{"n_layer": 16, "d_model": 384, "n_head": 6, "n_kv_head": 3, "head_dim": 32, "d_mlp": 1024, "vocab_size": 2231, "activation": "swiglu", "norm": "rmsnorm", "norm_place": "pre", "norm_eps": 1e-05, "positions": "rope", "rope_base": 10000.0, "rope_fraction": 0.25, "qk_norm": true, "attn_scale": 0.414, "bias": "none", "tie_embeddings": false, "parallel_block": false, "extras": ["value residuals", "a smear gate", "learned residual scales", "weighted sums over earlier layers", "capped logits"], "init": "normal", "init_std_qkv": 0.0198, "init_std_o": 0.00494, "init_std_up": 0.0198, "init_std_down": 0.00214, "optimizer": "muon_variant", "lr": 0.0201, "lr_mult_o": 1.57, "lr_mult_down": 2.0, "beta1": 0.9, "lr_head": 0.0051, "warmup_steps": 0, "schedule": "wsd", "decay_fraction": 1.0, "decay_shape": "pow", "final_lr_fraction": 0.0, "batch_tokens": 65536, "seq_len": 1024, "doc_mask": true, "train_tokens": 352900000, "steps": 5385, "dataset": "wikipedia_en"}
Each number is 50 + 12 x the weight over its row's rms, rounded and kept within 0 to 99. Layers, rows and columns count from 0. The size before them is the row's rms in percent of the matrix's.

# q: layer 5 attention query, 192x384, rms 0.0446, rows 0-4,32-36, columns 96-191
# k: layer 5 attention key, 96x384, rms 0.0456, rows 0-3, columns 96-191
q0 067:72 33 52 62 53 43 37 48 51 46 57 33 38 40 40 47 55 39 54 52 49 57 60 63 37 59 43 68 49 32 67 48 48 41 42 32 68 45 62 48 30 49 54 53 48 65 60 40 45 59 56 65 73 43 59 45 48 37 57 60 51 39 44 43 50 47 52 44 30 60 53 72 31 47 54 42 52 56 56 70 64 37 44 69 48 36 60 62 41 67 68 47 66 54 51 52
q32 070:56 37 26 55 51 68 31 64 60 56 65 47 53 50 36 36 30 47 40 45 40 56 56 44 59 49 44 62 49 50 59 49 67 16 51 44 55 33 46 52 63 63 19 52 59 58 38 52 52 48 31 75 48 63 68 32 58 46 55 57 64 43 40 64 64 50 67 45 37 37 63 55 25 44 27 47 34 58 63 39 42 48 53 55 35 43 59 50 42 56 64 41 29 55 47 30
k0 060:44 53 49 31 61 51 61 47 43 56 32 47 27 43 61 47 62 47 54 45 36 44 54 33 48 59 59 56 40 71 40 37 55 75 50 55 54 36 57 69 49 62 53 59 40 56 66 59 50 39 25 63 41 21 44 55 64 60 59 28 71 64 53 51 54 60 37 46 49 49 62 36 76 51 69 30 46 32 59 66 58 43 37 45 65 65 58 56 38 27 39 24 50 58 59 51
q1 157:62 49 38 63 56 53 59 24 53 48 62 47 56 23 64 38 36 58 51 76 69 43 49 41 67 62 46 57 26 43 41 55 39 68 36 59 40 43 46 61 45 52 50 46 44 42 54 60 46 55 68 25 17 47 50 50 53 71 51 32 53 41 44 66 45 51 41 43 35 51 42 29 50 44 50 51 50 47 56 61 52 62 24 60 50 46 74 42 63 63 74 28 61 53 57 51
q33 143:50 31 53 52 49 62 61 44 50 49 52 40 60 21 61 46 28 52 51 67 64 41 41 48 65 55 53 38 25 41 47 58 52 72 40 54 34 47 47 41 31 51 60 51 44 49 52 71 45 61 65 23 26 53 44 57 56 67 49 33 51 46 44 67 52 65 53 35 47 41 38 38 60 42 57 58 52 54 54 60 49 67 39 63 42 53 50 64 65 47 83 25 50 57 61 60
k1 116:42 49 63 39 59 60 56 60 60 45 57 47 66 34 40 38 66 53 69 65 61 73 45 61 50 54 45 61 47 63 44 44 53 50 29 69 34 47 38 41 46 41 75 66 59 56 27 71 56 50 58 46 59 53 48 38 58 27 44 30 16 38 45 61 55 47 52 49 61 38 34 36 58 54 62 51 51 44 69 47 61 55 66 65 60 57 43 37 51 48 70 40 30 68 63 53
q2 124:49 56 28 50 45 57 44 53 37 55 48 45 38 43 68 57 65 44 40 31 43 38 68 45 44 50 21 35 29 40 64 44 49 62 51 54 71 49 67 44 63 47 55 49 47 71 55 41 40 32 51 46 58 54 43 57 50 51 44 45 71 49 69 72 42 51 35 46 54 53 61 72 67 38 68 55 36 74 35 59 38 51 36 55 49 51 40 49 55 49 26 36 53 51 54 15
q34 109:57 71 33 48 51 42 52 49 49 39 50 32 17 42 52 51 41 32 44 26 57 54 50 53 53 45 36 51 23 39 60 36 39 54 48 46 58 48 64 51 64 53 54 59 40 54 69 53 35 40 54 59 57 56 48 57 55 41 47 50 68 45 73 73 38 43 46 59 56 65 61 48 35 58 77 56 46 63 27 54 44 41 51 64 43 60 37 56 53 35 44 32 67 28 53 15
k2 152:59 73 32 53 47 45 47 50 43 59 40 50 45 54 39 61 30 65 49 32 55 28 80 37 59 53 37 53 35 38 55 55 34 71 55 28 54 46 43 63 38 53 38 39 55 50 71 39 40 32 64 42 43 39 47 42 55 70 45 38 86 67 58 73 58 36 35 47 45 52 63 60 51 53 42 43 60 75 29 50 41 48 37 45 31 42 46 50 41 66 25 48 51 32 47 34
q3 108:40 66 26 61 63 58 56 31 58 50 54 42 46 68 97 38 32 27 72 43 50 68 34 56 48 62 48 85 40 60 50 59 51 47 44 39 57 14 55 48 67 45 56 60 41 51 44 47 53 42 52 53 50 36 45 58 49 69 54 66 54 25 58 59 41 34 38 38 43 31 51 38 56 38 68 67 40 50 61 69 47 52 42 64 56 59 54 44 59 44 51 50 49 74 33 44
q35 100:48 58 38 70 66 48 46 59 68 38 58 57 71 54 90 46 45 37 61 35 45 43 45 62 59 56 49 53 45 63 45 45 55 34 61 43 65 45 44 45 68 49 52 75 55 61 32 46 58 57 32 42 66 41 50 46 56 58 53 59 31 46 62 42 30 56 48 28 44 31 54 56 70 41 58 55 25 61 69 60 41 55 45 50 63 48 61 59 36 54 54 52 51 61 43 37
k3 097:42 47 20 58 61 48 61 42 56 67 33 62 69 37 97 31 53 63 44 75 68 68 60 30 48 44 50 56 48 53 72 35 65 67 43 29 60 56 66 63 66 59 40 59 59 39 53 69 52 48 44 70 28 57 52 56 68 66 36 54 56 41 74 53 24 40 32 51 58 43 63 42 52 44 44 65 26 51 55 59 38 67 42 70 46 48 56 38 66 58 68 60 65 68 44 51
q4 068:45 41 54 50 28 47 43 41 42 64 49 51 44 37 46 41 46 62 59 68 53 48 41 52 41 51 54 50 43 53 50 58 44 54 51 50 67 51 78 70 53 49 55 56 54 57 70 32 61 49 43 67 55 51 44 53 54 81 45 27 40 56 59 36 47 58 60 47 43 55 55 52 47 53 42 58 53 46 47 29 21 66 52 69 46 67 36 46 60 60 41 57 48 57 53 30
q36 075:56 54 51 39 44 41 61 43 44 63 48 48 44 26 57 51 49 51 48 65 54 54 39 49 46 43 64 36 55 42 41 44 41 67 58 48 55 56 48 62 52 56 46 39 62 44 43 63 39 43 34 47 49 48 44 62 53 66 25 45 57 41 63 20 40 47 51 52 69 58 33 70 61 54 30 64 44 33 46 48 63 32 80 69 57 67 35 53 51 45 51 64 51 66 64 65